config.toml
norm = "rmsnorm"
norm_eps = 1e-05
positions = "rope"
qk_norm = false
tie_embeddings = false
init_std_qkv = 0.0202
init_std_down = 0.0
lr = 0.00256
beta2 = 0.95
decay_fraction = 1.0
decay_shape = "linear"
Each number is 200 + 30 x the weight over its row's rms, rounded and kept within 0 to 999. Layers, rows and columns count from 0. The size before them is the row's rms in percent of the matrix's.

# layer 4 MLP up, 1536x768, rms 0.0615, rows 198-234, columns 192-383
099,156,188,149,254,199,283,208,214,169,198,163,224,202,216,219,196,197,221,173,198,187,210,172,202,227,225,172,172,179,218,209,211,199,189,155,200,164,167,215,174,204,195,198,187,199,159,179,207,197,193,135,186,158,246,208,201,225,247,239,199,218,189,257,209,211,206,203,246,169,182,216,194,196,198,205,228,184,200,198,132,232,235,233,188,259,192,217,205,194,201,225,227,204,139,211,226,194,221,218,218,210,168,208,190,164,239,225,204,236,241,173,158,159,159,177,237,140,178,206,213,227,188,175,196,194,180,175,154,235,210,219,185,227,181,211,164,208,194,214,186,230,175,187,204,245,209,198,204,200,248,190,227,234,186,262,143,195,202,232,186,153,178,150,174,196,162,192,236,134,188,211,207,217,186,208,201,242,205,185,247,149,147,186,204,215,148,213,197,144,170,192,216
095,133,202,131,186,172,135,163,165,206,158,179,185,224,185,158,209,176,214,200,202,204,200,225,223,174,210,214,251,182,214,125,254,160,180,239,231,200,170,175,219,128,234,176,179,191,214,190,238,189,162,171,223,224,238,190,194,268,197,174,236,180,172,234,156,198,212,237,197,212,179,186,202,175,206,199,251,213,193,204,198,191,185,243,229,217,205,188,208,183,230,204,159,183,211,184,183,232,256,200,176,180,184,229,267,189,201,217,204,229,143,197,178,157,179,180,202,212,182,213,172,208,202,201,191,170,196,167,212,222,214,207,186,210,215,228,268,244,214,205,187,204,205,220,259,200,203,227,166,229,162,215,198,191,194,193,161,168,231,162,146,205,205,212,207,168,168,157,196,256,208,156,223,130,191,203,165,186,207,134,178,161,249,223,235,137,130,205,191,240,132,214,164
097,243,268,199,212,202,229,117,200,164,198,160,163,184,203,192,227,210,206,185,188,271,242,190,187,229,198,194,279,145,220,175,176,248,245,153,207,172,218,207,212,215,193,179,224,243,198,148,188,193,162,193,231,215,212,202,195,162,181,202,219,182,186,272,188,211,210,192,175,220,210,219,171,232,213,173,186,186,130,212,219,154,224,232,211,190,231,175,227,145,193,186,170,240,237,217,242,223,154,198,258,190,193,229,195,242,200,196,235,217,210,198,193,182,211,213,132,194,220,258,217,190,200,186,171,226,135,221,211,237,217,152,168,259,218,178,187,175,229,214,200,178,233,197,181,178,263,195,180,227,168,211,246,158,216,166,227,144,214,198,187,167,178,206,213,216,214,195,199,187,195,231,174,162,268,180,194,201,228,277,175,220,183,205,205,193,235,274,133,226,218,170,150
103,208,181,203,222,174,178,210,177,242,248,270,183,188,192,248,160,179,173,200,149,205,179,182,256,143,191,155,226,201,181,191,218,189,222,239,150,185,222,205,192,243,244,202,188,223,173,217,185,187,240,276,177,181,201,218,202,175,220,225,175,187,190,207,187,185,200,149,203,163,199,176,203,208,199,222,193,228,197,192,242,194,197,205,177,218,174,162,181,215,173,218,213,182,209,201,224,253,159,215,188,244,191,288,216,207,229,257,234,181,214,182,198,195,185,176,179,157,202,189,233,232,224,197,247,162,163,205,206,191,220,184,202,215,211,186,202,222,198,218,191,252,191,162,202,200,230,199,219,175,205,193,226,212,132,191,235,231,202,167,181,185,212,218,253,230,183,197,204,208,223,202,229,146,177,214,193,218,227,224,187,182,222,193,166,183,210,206,140,173,285,175,179
099,186,150,210,216,229,186,189,215,214,162,244,212,184,207,220,222,213,186,249,159,230,276,175,204,181,158,190,189,262,180,200,246,158,157,179,229,175,191,170,144,188,186,219,172,228,183,217,149,215,168,243,219,128,105,214,168,170,190,190,190,178,210,242,248,180,221,215,190,192,211,213,182,186,175,148,169,224,211,156,239,257,224,203,162,205,221,156,159,263,158,232,223,196,235,209,240,179,203,173,231,159,183,240,197,205,184,214,221,174,207,168,176,198,183,145,268,186,228,265,196,257,245,178,202,247,202,221,162,183,169,133,254,244,181,135,210,192,180,154,220,195,154,176,181,248,192,143,240,155,180,195,238,216,185,222,223,223,189,246,145,147,204,134,249,185,206,253,182,204,214,223,164,216,213,173,213,210,249,205,222,183,211,264,152,183,254,177,260,221,172,136,206
093,148,225,209,232,187,211,226,178,202,212,169,184,213,190,184,194,211,189,247,250,161,202,229,235,95,193,173,189,230,168,187,220,269,194,229,177,220,179,218,181,268,243,175,232,143,218,197,234,186,221,176,207,168,254,194,246,202,214,154,197,243,201,198,163,225,219,148,166,213,159,223,211,180,264,230,218,206,133,211,205,250,154,188,192,148,200,169,149,238,280,203,200,265,192,176,191,220,201,182,246,235,193,227,186,236,174,225,226,220,271,185,225,204,230,246,216,185,164,171,156,217,198,191,124,191,225,200,194,185,253,155,215,253,191,160,220,145,180,202,131,227,138,181,186,168,198,225,120,146,176,224,202,216,191,186,239,160,199,244,294,157,191,209,203,160,172,187,243,204,199,206,148,159,157,215,160,232,180,160,229,188,213,176,258,187,209,163,195,183,196,166,192
106,188,184,212,221,150,234,187,172,192,184,183,265,181,142,205,192,235,206,190,156,171,213,131,166,183,131,202,188,147,197,178,229,181,147,150,251,192,168,215,193,169,239,203,238,233,193,210,217,215,247,175,218,193,238,186,239,240,159,185,201,192,162,269,203,152,181,199,205,209,191,267,226,185,194,253,228,179,207,203,198,194,163,241,216,219,182,195,152,221,179,194,239,121,188,210,202,165,140,233,171,150,162,211,248,233,231,189,242,174,212,235,214,148,236,191,181,179,174,195,178,200,227,142,191,216,215,236,209,171,161,213,252,192,198,183,179,195,164,208,209,201,173,234,204,190,139,212,236,144,178,175,178,259,226,228,254,166,244,237,242,219,187,159,205,155,190,207,190,244,195,206,174,230,165,258,209,171,209,187,212,222,205,180,234,261,209,169,197,159,267,258,158
095,172,226,222,273,183,219,190,203,197,229,195,233,160,161,153,231,228,196,192,171,250,213,216,161,219,212,176,257,155,215,192,159,182,221,188,216,169,155,192,190,164,276,237,109,138,181,215,196,153,198,241,191,156,216,183,169,194,181,228,223,202,170,179,210,228,205,231,252,202,258,183,256,217,139,187,149,235,215,208,236,151,195,244,205,164,185,221,209,232,216,231,145,207,165,202,152,145,148,233,178,175,199,260,197,227,216,211,187,184,172,152,246,189,223,158,195,195,213,207,221,177,235,214,185,196,217,206,230,252,224,196,163,253,168,177,229,213,183,124,189,164,241,207,234,271,165,237,229,215,179,240,226,240,188,191,165,113,181,206,223,219,224,246,194,204,189,222,227,203,242,176,212,192,239,190,239,196,226,242,239,163,192,190,221,166,229,201,222,218,237,228,211
100,211,209,149,164,213,225,217,213,151,246,200,182,204,172,196,178,185,197,189,195,216,204,133,199,231,188,250,212,221,181,230,201,231,184,197,143,197,199,200,107,164,160,213,195,194,212,176,179,237,200,160,230,172,163,206,217,122,214,218,210,206,181,222,147,209,181,233,187,154,181,235,208,196,158,186,176,190,194,167,156,229,175,198,228,237,204,212,145,197,217,219,197,159,203,225,228,198,198,206,166,204,238,216,167,225,228,247,177,206,155,206,224,200,216,205,244,223,136,173,186,214,213,178,168,178,167,166,176,211,212,216,191,190,201,181,198,192,219,212,205,253,188,214,199,226,158,178,227,174,219,185,174,128,195,192,218,168,231,197,232,215,219,190,224,188,165,208,138,189,160,197,185,185,190,214,230,221,162,209,154,244,214,219,182,187,152,177,211,165,177,167,217
100,227,222,189,167,212,212,215,251,184,222,197,156,202,181,193,158,237,230,181,241,160,188,195,216,224,165,212,199,229,221,221,255,166,228,179,166,170,178,228,240,242,217,221,172,221,184,157,292,211,159,221,123,200,208,244,162,217,182,227,203,234,185,187,210,234,205,189,186,164,180,167,212,227,207,242,206,172,170,220,189,213,221,185,203,199,208,173,214,164,221,200,155,223,230,185,209,211,179,155,225,214,277,228,237,192,214,237,216,187,180,191,216,192,212,166,215,210,280,222,253,154,214,209,226,171,219,263,186,193,245,249,201,171,211,151,241,157,222,190,212,222,200,178,196,200,182,246,186,202,235,183,216,188,225,154,219,271,171,207,141,266,230,179,201,153,211,208,228,176,201,254,191,227,178,264,188,212,248,200,198,205,207,163,210,211,191,217,179,238,228,194,217
101,197,204,213,239,153,137,254,196,224,241,205,195,176,178,175,178,241,176,159,180,195,259,187,234,156,196,191,168,207,143,210,160,165,227,223,189,183,201,228,209,178,193,191,226,145,188,230,263,161,246,203,167,210,170,120,245,161,254,196,158,207,172,215,202,139,195,232,213,207,197,193,178,240,158,236,185,209,230,216,176,159,205,240,144,206,258,139,184,221,189,203,216,190,220,218,183,205,241,185,250,231,166,218,172,216,168,279,210,230,183,175,201,177,222,124,190,176,196,251,183,151,209,202,206,223,183,204,143,211,185,244,186,173,203,157,272,174,208,185,189,228,206,271,164,186,215,187,162,119,171,193,185,162,186,203,228,187,234,259,216,209,190,171,233,189,211,228,186,178,264,252,194,189,268,215,189,190,241,161,204,207,181,203,200,198,191,210,211,231,186,179,205
096,225,177,214,154,233,281,189,206,220,170,200,169,230,263,191,246,173,216,167,202,233,215,200,205,223,216,217,210,170,208,165,202,178,187,212,270,223,141,208,184,200,194,173,179,197,172,218,155,133,247,221,145,199,257,193,267,212,153,270,200,241,212,162,132,149,189,212,196,165,232,198,187,189,206,172,194,213,199,194,226,245,152,201,233,207,205,143,212,194,193,231,208,179,162,198,191,204,235,165,170,238,171,179,162,216,208,229,253,155,204,198,210,227,214,219,173,216,234,180,147,212,154,211,162,251,224,245,179,251,181,234,172,259,209,197,167,178,179,212,167,168,145,220,204,201,216,194,240,268,187,195,215,189,235,188,195,153,187,209,200,230,209,223,242,198,151,184,191,149,171,154,207,209,205,234,205,186,195,220,242,184,217,228,165,218,215,196,249,177,194,200,223
094,234,220,264,224,178,212,209,141,204,196,189,227,197,218,191,159,174,227,211,160,226,211,174,231,195,192,196,172,201,214,193,207,183,194,220,259,213,195,222,174,223,208,204,167,161,178,254,214,237,192,210,194,258,208,253,189,165,151,225,168,176,183,238,153,212,235,250,243,234,262,236,158,225,201,214,182,177,165,193,222,193,211,186,236,199,219,210,205,216,195,255,213,236,216,226,201,182,194,222,269,246,196,164,189,213,182,193,182,187,176,207,224,150,196,174,211,185,195,218,155,197,184,210,182,169,186,190,190,167,157,204,222,238,248,208,169,218,214,260,225,202,250,182,239,211,185,176,216,246,204,185,181,211,190,192,229,234,189,196,191,181,148,140,167,208,239,251,231,196,192,200,166,202,267,175,199,174,228,206,212,176,189,240,198,199,207,223,173,187,226,192,210
097,183,122,190,233,270,242,226,186,186,235,128,213,151,185,207,183,234,157,221,168,205,185,192,172,164,163,164,186,178,199,180,224,232,116,171,272,207,214,212,218,208,183,185,216,202,183,203,207,218,190,216,248,192,249,174,228,213,207,188,214,204,129,203,250,182,228,240,170,201,194,190,218,260,186,150,194,218,220,231,223,191,207,148,200,208,237,245,239,180,185,147,266,242,226,191,181,175,197,223,190,202,172,247,250,185,178,152,200,233,208,265,207,203,119,180,219,195,192,220,194,158,201,230,180,241,172,201,190,236,208,217,231,238,216,190,199,194,150,253,220,196,232,214,221,222,279,204,170,204,258,144,229,245,200,195,221,237,231,180,182,242,218,183,200,224,231,162,206,164,162,172,221,200,227,150,268,218,188,173,202,211,153,195,172,227,208,187,235,150,244,225,208
096,192,152,214,234,242,201,251,266,225,222,245,259,237,180,186,233,218,250,223,177,184,166,149,197,235,273,218,198,235,233,216,147,198,220,209,194,168,264,208,256,194,211,216,155,187,227,192,195,166,204,181,199,208,215,214,176,257,207,221,212,204,245,194,236,243,136,220,225,141,170,202,197,194,207,189,141,213,242,179,213,220,72,206,213,243,169,198,212,215,206,184,209,217,164,238,180,255,219,202,195,184,232,185,212,166,250,224,243,205,180,246,195,189,173,185,220,245,182,198,181,178,217,209,173,215,209,251,222,183,202,182,204,152,176,192,128,152,198,232,181,134,182,196,202,214,180,196,172,166,191,178,234,222,141,179,200,173,213,231,159,166,209,205,230,152,176,205,180,160,167,233,229,186,165,170,256,235,215,221,214,219,233,211,184,136,212,175,200,188,170,231,192
099,253,167,186,158,227,187,194,183,131,186,151,191,147,196,206,218,262,228,241,266,258,228,175,172,222,190,228,226,194,232,175,219,207,182,159,149,176,242,176,149,145,184,187,184,200,253,154,238,191,194,234,170,226,171,210,161,223,219,249,211,184,190,216,211,189,195,235,181,197,187,210,188,199,242,228,210,161,194,239,200,231,200,191,162,179,210,216,224,220,224,150,220,249,200,192,168,214,178,195,231,167,206,201,191,175,220,226,195,182,206,189,141,184,240,188,203,213,236,172,247,192,242,186,231,242,252,218,215,169,211,165,199,233,275,179,240,187,229,249,172,255,240,223,193,251,177,182,210,209,219,206,235,187,209,155,216,216,255,234,171,264,133,218,158,169,174,213,243,174,187,214,208,190,147,194,243,181,202,214,210,168,216,202,200,184,163,156,217,172,173,176,189
095,217,188,173,211,173,201,235,258,248,218,186,210,210,128,221,196,197,185,246,183,176,212,208,203,190,195,275,168,191,174,191,208,205,168,237,192,193,166,220,143,183,166,153,180,224,225,194,221,225,222,180,202,260,166,176,167,230,170,140,180,250,197,218,169,187,170,186,180,151,198,252,197,218,239,180,218,120,207,200,163,219,215,181,175,222,230,175,239,157,202,166,231,193,184,210,234,238,163,205,161,232,208,208,188,192,153,251,178,158,209,202,261,194,178,101,233,222,196,182,226,163,109,205,209,216,198,135,236,178,153,232,187,175,195,182,139,232,199,236,214,214,184,146,212,200,172,203,191,188,221,178,158,212,183,232,239,225,231,179,176,126,199,246,135,203,215,231,171,211,272,170,157,186,210,234,185,186,225,215,169,231,181,200,230,226,207,162,218,203,177,152,189
097,188,242,175,184,209,174,246,183,208,149,180,199,190,239,204,194,245,159,167,190,193,176,232,203,280,203,250,225,203,188,224,162,222,167,183,166,157,225,213,240,201,202,212,205,186,203,255,186,212,182,233,205,196,192,187,220,192,161,206,184,212,189,191,224,191,187,169,184,177,190,234,231,201,224,230,224,191,187,215,184,203,219,218,165,208,175,217,194,175,232,208,234,226,209,144,178,192,222,222,152,158,271,196,212,149,224,220,197,196,198,145,226,194,251,186,174,250,210,203,164,205,152,235,169,158,214,260,181,164,203,185,235,179,237,247,178,277,214,189,159,200,247,205,204,190,193,224,230,196,180,183,222,236,272,263,206,117,182,205,198,152,278,252,169,219,185,239,176,208,182,144,195,264,202,201,213,267,177,214,264,240,205,246,205,169,203,227,184,182,228,181,225
097,228,254,154,192,158,185,211,189,174,192,274,232,236,286,200,211,197,241,204,173,215,175,181,188,221,194,224,177,151,173,153,220,198,221,242,218,144,186,209,231,175,181,180,167,166,214,226,168,207,125,153,235,252,202,233,194,185,233,218,201,194,250,225,218,186,181,191,184,211,173,190,196,137,199,231,176,198,222,252,155,186,162,182,192,226,197,187,216,216,210,178,208,228,186,231,185,202,165,174,213,187,164,229,195,175,239,214,211,217,243,195,260,185,199,187,206,249,206,214,208,176,166,175,154,172,230,223,214,185,199,172,207,203,145,203,235,166,147,199,240,147,223,187,181,194,218,176,155,211,183,204,195,180,204,192,175,225,169,167,234,208,255,141,191,188,214,233,228,192,204,161,208,201,205,172,181,193,199,179,155,229,214,188,190,251,187,188,211,215,199,160,228
096,207,192,175,264,198,224,191,207,260,164,177,245,217,176,194,198,237,221,258,204,209,188,203,182,202,203,192,310,190,148,206,176,170,210,233,163,194,201,177,218,184,194,214,158,205,265,175,173,201,172,190,186,272,165,225,140,251,236,133,157,155,216,201,156,152,237,163,196,184,126,205,247,203,193,215,162,148,138,199,276,184,155,169,203,220,237,205,197,143,240,177,195,179,216,185,186,196,174,197,182,185,145,201,236,160,157,204,191,156,229,194,162,187,160,236,177,220,220,229,171,198,208,198,249,243,206,207,257,254,127,226,199,186,226,202,183,186,216,201,217,192,243,224,225,196,195,176,154,220,176,196,219,202,212,212,211,142,229,158,177,206,196,160,210,173,200,215,183,177,172,248,205,198,209,213,201,168,193,193,201,174,168,147,226,245,209,182,229,211,208,211,177
101,223,250,210,218,235,205,159,153,183,186,257,202,218,206,201,251,171,228,210,167,205,203,230,245,191,194,219,193,171,211,209,201,229,154,268,215,248,213,182,205,185,202,197,208,249,158,190,166,212,224,195,191,249,229,214,213,171,177,154,210,131,252,232,183,216,240,162,181,208,242,217,163,169,259,256,225,133,255,202,140,217,196,200,169,198,116,161,202,263,195,162,207,185,227,193,182,199,231,193,203,177,236,183,144,221,170,211,204,244,238,195,187,203,186,221,175,254,187,156,249,145,250,197,177,197,167,184,244,156,187,216,265,187,164,198,166,187,170,190,251,188,214,229,192,201,199,159,149,237,236,229,212,180,227,183,183,205,215,232,184,258,213,168,243,200,223,236,218,245,196,204,200,206,209,271,210,163,154,213,180,230,157,157,170,137,160,189,233,167,180,182,165
097,135,197,251,158,195,243,144,180,184,150,180,179,181,262,205,186,203,159,201,254,150,204,261,193,188,227,240,179,219,175,217,207,187,205,203,168,254,185,157,167,204,141,173,221,171,239,186,195,210,215,190,235,202,215,174,180,155,198,221,255,162,241,157,199,139,183,234,188,200,267,216,209,190,233,218,254,290,179,201,158,190,167,220,160,255,175,218,204,215,211,178,194,193,188,180,186,173,205,177,195,223,184,200,200,192,173,163,234,247,211,224,140,157,259,220,195,188,189,189,213,261,175,221,201,233,145,201,220,195,214,177,188,244,211,207,211,230,211,150,241,197,248,225,172,189,138,179,228,226,228,192,145,212,159,189,218,237,212,202,248,225,223,237,230,221,222,228,204,221,242,224,152,170,175,238,183,174,218,192,188,229,200,217,130,239,183,168,180,206,220,209,240
099,211,222,230,224,206,193,170,183,191,197,210,207,207,199,276,235,198,243,170,221,185,214,188,261,146,183,193,174,129,183,222,213,196,195,165,192,201,225,205,194,179,248,146,196,183,212,246,186,204,186,164,184,174,229,206,235,217,258,142,216,198,194,231,221,210,171,241,153,240,220,194,196,183,197,186,234,198,211,261,240,183,190,197,216,207,225,197,225,277,185,161,131,214,165,99,237,202,185,166,239,179,185,207,195,154,227,255,249,232,216,190,241,211,198,214,206,227,201,187,196,177,180,253,205,232,198,249,193,216,205,165,236,193,178,224,158,186,252,191,253,226,174,198,210,205,176,173,217,185,166,145,170,192,182,186,181,183,185,179,251,189,184,218,147,245,175,206,218,167,192,234,196,168,202,216,187,192,201,213,206,204,163,208,211,192,151,171,220,217,211,228,205
098,214,200,159,180,218,211,245,210,151,205,235,238,183,265,187,149,203,230,185,208,234,213,193,235,195,193,245,179,185,164,180,155,185,183,204,167,218,204,208,179,203,217,230,188,212,220,195,154,183,218,168,192,205,210,227,203,224,138,218,174,175,207,170,212,227,181,235,208,210,225,259,190,120,203,199,250,240,177,224,210,249,234,233,177,199,232,210,177,247,184,197,215,231,211,171,206,198,196,237,212,230,180,175,185,194,176,195,159,223,147,152,237,202,161,186,218,219,217,247,210,186,232,206,182,209,246,151,153,222,154,251,178,166,203,204,184,210,177,195,212,195,128,180,197,195,235,175,206,158,199,212,213,224,171,114,182,222,210,246,185,219,171,159,234,194,168,187,163,212,268,269,192,186,165,191,214,204,233,233,172,240,254,194,196,235,191,212,176,191,153,263,140
098,133,214,193,180,252,207,192,201,162,203,195,232,238,189,177,226,221,131,201,240,248,175,214,191,221,212,211,177,188,207,121,254,203,220,170,194,198,183,195,194,230,243,165,220,169,189,134,247,179,261,265,209,201,202,172,189,241,166,170,216,160,225,204,219,154,200,221,222,222,202,174,156,191,228,254,210,239,162,242,187,171,142,231,166,208,190,210,223,158,214,225,204,219,167,263,238,182,219,241,171,224,171,239,169,161,203,188,223,221,178,206,200,175,195,159,209,204,182,191,208,174,198,175,223,216,176,220,177,231,190,223,209,196,211,204,213,214,207,197,149,203,245,224,139,191,177,234,199,200,187,210,187,154,260,203,203,243,221,219,236,189,182,157,187,179,207,189,188,182,202,192,195,208,220,197,220,230,211,198,182,194,189,191,229,166,188,179,243,135,199,224,231
096,228,233,170,284,246,209,219,259,238,176,166,251,157,165,159,220,202,179,200,220,105,213,241,209,185,209,206,242,183,175,253,199,230,238,158,220,191,239,202,243,160,193,158,208,172,215,195,185,149,221,225,180,181,127,233,218,202,166,195,144,225,202,210,227,202,168,201,180,170,241,196,197,195,181,120,176,181,263,119,160,182,196,157,247,234,219,156,213,222,184,205,156,231,197,182,254,191,170,192,139,227,186,180,229,204,202,227,150,222,151,226,184,175,147,208,194,147,188,186,210,185,142,227,218,153,218,199,219,192,173,172,188,201,283,204,198,177,225,124,187,196,214,198,168,190,201,173,225,244,200,196,181,189,200,164,189,191,194,170,182,157,260,172,188,142,214,204,190,183,205,176,172,190,153,228,234,187,193,184,192,195,224,222,164,191,148,169,191,184,239,208,185
098,211,190,161,237,204,197,229,197,196,229,228,257,203,184,196,211,123,237,179,142,227,194,231,172,214,173,199,243,224,249,193,186,221,168,185,202,184,175,261,202,216,183,156,198,215,218,170,217,181,174,172,198,185,198,152,214,186,166,230,245,252,188,183,204,173,222,150,237,239,176,165,158,156,266,227,236,209,203,205,213,262,196,208,198,172,215,180,194,160,156,142,201,180,210,211,231,170,197,165,183,220,276,212,198,185,172,191,267,195,201,212,188,254,131,249,184,131,146,175,173,184,200,222,201,199,261,176,190,190,178,162,211,162,206,168,173,195,213,207,237,243,206,180,150,187,181,170,185,263,196,209,201,181,230,159,214,216,205,200,169,198,205,208,222,178,169,214,254,203,209,207,247,160,213,184,184,193,247,199,154,174,214,243,184,165,173,205,248,149,198,247,196
099,196,199,152,176,211,217,155,164,207,173,193,190,165,174,201,179,235,203,181,182,183,233,184,227,256,181,259,162,170,239,206,138,189,174,228,182,225,220,200,219,252,175,183,172,152,245,155,190,170,234,168,193,183,170,208,117,185,173,194,244,181,177,205,251,139,203,171,215,174,236,168,173,232,174,186,229,240,243,197,164,182,234,126,197,182,191,168,252,213,187,181,160,228,190,221,226,194,148,227,146,182,198,190,210,180,127,204,199,226,225,159,194,196,196,218,215,234,207,236,237,188,253,197,232,225,188,218,183,181,231,192,204,193,255,185,177,164,221,243,187,192,206,222,214,140,211,228,255,196,185,173,146,184,195,198,250,230,171,215,249,161,222,202,175,221,245,196,175,236,180,219,227,209,219,226,165,201,189,219,142,171,172,172,226,224,204,140,187,206,179,204,183
098,175,188,257,207,183,187,198,201,203,225,162,191,156,161,207,180,206,176,254,183,225,191,158,212,200,194,196,191,201,230,164,232,198,258,254,245,231,186,195,216,201,212,215,199,168,210,256,188,170,174,192,157,205,139,202,181,206,184,194,139,200,215,214,220,188,238,203,159,170,211,180,211,177,208,216,224,181,186,177,170,169,232,184,256,178,196,234,226,247,205,194,177,229,157,191,146,215,175,166,189,187,185,147,228,186,197,180,179,220,222,174,205,141,263,190,171,217,203,202,198,230,163,214,259,222,221,174,213,210,182,212,146,192,173,184,237,206,216,202,214,262,167,178,208,161,202,215,255,207,187,187,157,226,180,274,239,190,213,186,233,263,231,221,172,138,195,164,256,176,225,208,210,247,232,198,237,278,223,163,194,238,244,182,198,231,236,201,240,243,184,212,183
101,145,178,213,218,222,194,167,240,191,210,241,168,198,164,130,231,190,134,193,229,217,210,221,237,178,279,165,211,189,198,169,176,210,214,199,169,164,227,218,216,133,269,225,156,166,252,253,218,217,128,206,183,172,183,202,201,233,204,176,190,210,198,216,194,254,228,260,226,195,162,178,175,220,193,188,209,231,220,205,181,219,140,173,242,189,229,163,205,209,163,241,153,164,161,190,185,166,204,197,194,219,201,168,183,254,196,199,153,194,218,249,241,234,197,230,210,213,231,216,274,183,269,202,192,150,237,137,177,213,208,204,127,177,207,221,251,189,218,200,169,181,207,177,182,209,220,218,222,142,193,234,179,198,166,192,162,177,195,199,141,223,249,185,150,199,154,228,195,242,253,185,207,185,194,189,253,246,230,216,179,239,228,212,188,250,166,222,184,195,140,214,185
095,196,168,174,221,219,200,218,170,142,195,174,183,242,196,228,139,230,234,178,198,202,168,244,193,223,212,224,218,195,148,198,215,256,247,206,218,192,189,223,177,214,216,180,187,205,197,194,169,191,232,154,208,173,169,243,271,182,207,215,201,212,198,204,244,238,159,234,208,193,203,179,265,182,205,210,169,231,233,172,214,215,198,215,176,213,204,208,239,216,126,199,223,214,230,217,215,206,225,179,271,202,150,188,207,131,172,219,181,172,216,215,152,163,197,191,151,233,153,221,190,220,163,191,196,243,189,200,215,197,231,210,210,172,165,226,252,192,166,190,219,202,229,222,136,175,127,258,202,237,231,227,201,196,210,198,205,220,160,213,193,150,195,86,188,198,193,241,220,239,161,223,185,239,127,149,213,300,210,227,197,247,263,235,207,192,223,222,193,190,195,192,168
105,133,185,177,211,262,203,190,206,184,212,170,278,203,205,200,224,209,216,228,209,227,139,214,218,249,203,163,220,208,224,178,196,224,176,219,190,224,242,155,160,213,144,220,269,235,254,167,196,244,184,219,152,203,200,252,192,175,194,142,232,217,190,153,196,196,218,192,178,205,229,235,142,172,223,197,249,203,197,197,198,262,184,234,218,237,218,117,172,207,164,220,194,199,196,217,208,199,279,192,196,171,202,254,182,235,263,248,236,206,238,193,196,206,266,206,179,151,163,187,179,198,189,180,144,203,202,246,191,208,115,186,219,222,187,180,215,215,241,181,142,194,214,225,117,203,240,195,147,193,205,241,212,199,278,217,165,163,170,221,219,165,211,144,227,173,192,191,220,163,223,213,186,172,197,213,195,229,192,200,235,218,202,164,167,197,223,140,187,183,171,162,208
095,235,245,178,171,234,197,236,184,210,233,181,227,199,194,180,172,200,196,240,201,204,185,198,196,180,179,196,212,170,152,184,205,198,163,170,150,197,212,204,250,171,174,251,214,201,236,217,226,181,219,191,239,181,175,170,236,226,242,248,196,208,167,162,157,183,222,190,218,274,198,214,195,205,239,189,160,212,194,188,215,229,165,142,172,189,197,178,192,215,174,185,171,162,201,206,206,192,190,198,214,163,187,217,230,206,213,174,181,188,210,207,233,184,158,196,118,181,193,189,200,223,215,165,197,192,134,195,213,243,180,228,183,197,204,244,162,211,174,192,161,183,203,189,266,226,204,186,213,215,152,205,205,234,194,206,205,200,175,183,217,271,166,179,181,186,236,189,195,195,193,200,229,261,149,166,239,187,191,176,148,173,232,210,241,185,238,198,225,165,191,154,240
097,184,193,189,163,198,147,172,219,194,202,196,189,190,225,210,218,204,254,158,206,259,172,202,182,180,246,226,226,196,206,197,149,208,211,150,174,153,207,165,133,165,196,206,203,204,150,184,231,181,213,165,181,175,252,203,173,224,192,165,192,202,156,196,260,239,208,188,208,181,248,222,202,197,283,179,172,250,207,184,187,216,196,176,200,209,190,200,186,248,161,205,179,204,183,181,164,212,189,193,186,248,183,168,187,161,184,189,157,151,235,224,198,251,196,196,245,203,149,185,260,208,213,145,208,190,245,210,233,200,223,164,181,178,116,146,209,160,220,209,198,234,150,215,174,239,196,155,192,191,252,130,222,193,233,209,227,234,230,214,254,213,218,182,198,198,208,148,191,190,166,212,184,190,154,147,213,184,175,222,178,209,212,231,213,174,198,198,184,206,251,225,226
097,164,163,182,162,239,198,170,216,202,197,214,169,211,227,232,180,153,152,171,201,173,208,177,229,228,200,241,245,199,220,149,181,163,133,257,175,182,146,203,189,219,174,218,212,217,144,184,200,195,192,203,220,220,250,211,205,182,173,275,234,146,199,207,203,232,210,186,193,180,242,153,167,198,191,181,178,241,190,277,167,216,194,237,207,212,139,261,177,137,208,198,199,217,186,175,239,167,217,192,181,192,230,176,209,195,214,194,206,279,124,209,218,228,204,221,195,154,197,152,224,130,200,271,204,222,183,217,181,199,180,167,226,198,183,222,170,203,241,215,167,260,153,260,184,274,196,171,193,223,209,213,252,167,214,211,149,190,140,168,215,226,233,206,146,211,257,227,227,198,216,163,164,195,201,189,152,239,165,163,217,192,148,202,191,242,185,191,188,221,218,193,231
097,198,199,226,216,201,169,206,205,190,265,203,157,154,194,171,251,229,192,174,210,212,280,261,250,182,251,173,207,240,198,166,170,189,251,195,156,216,200,123,203,185,166,240,182,232,213,210,235,173,244,276,165,176,210,168,170,219,180,223,213,155,180,140,208,164,278,193,209,238,163,203,197,139,187,181,162,206,180,153,211,205,201,260,265,149,168,160,209,235,202,188,231,165,139,240,146,166,232,138,222,183,237,220,263,142,192,163,203,198,196,184,191,221,190,204,193,156,221,191,164,158,195,262,173,214,203,202,190,197,248,204,223,130,229,213,251,205,182,203,197,177,144,209,250,191,188,199,180,261,195,219,209,225,232,205,188,177,261,148,195,185,192,192,197,276,165,198,209,236,174,182,296,161,238,168,153,247,223,201,238,212,176,226,179,181,205,189,173,205,163,185,176
107,177,171,174,239,220,185,241,204,191,193,212,284,177,186,212,198,228,185,193,219,211,207,148,218,248,160,225,206,209,236,164,181,176,243,264,197,209,276,170,251,192,227,217,176,213,161,204,218,167,214,205,229,180,211,189,205,194,261,166,247,236,225,220,223,167,187,253,196,201,169,217,151,190,193,183,202,252,246,183,260,246,216,218,213,260,176,176,187,175,248,214,193,193,192,224,250,218,180,175,237,222,219,220,244,239,157,211,232,212,158,138,202,233,196,250,218,211,245,173,237,188,214,194,276,170,228,144,211,215,182,220,155,208,165,192,157,251,186,163,172,199,200,212,193,180,232,175,195,235,249,160,204,227,233,217,162,248,178,240,183,166,265,207,172,229,219,209,196,199,152,258,202,202,220,173,240,220,205,139,227,197,201,131,165,233,242,187,192,171,160,200,172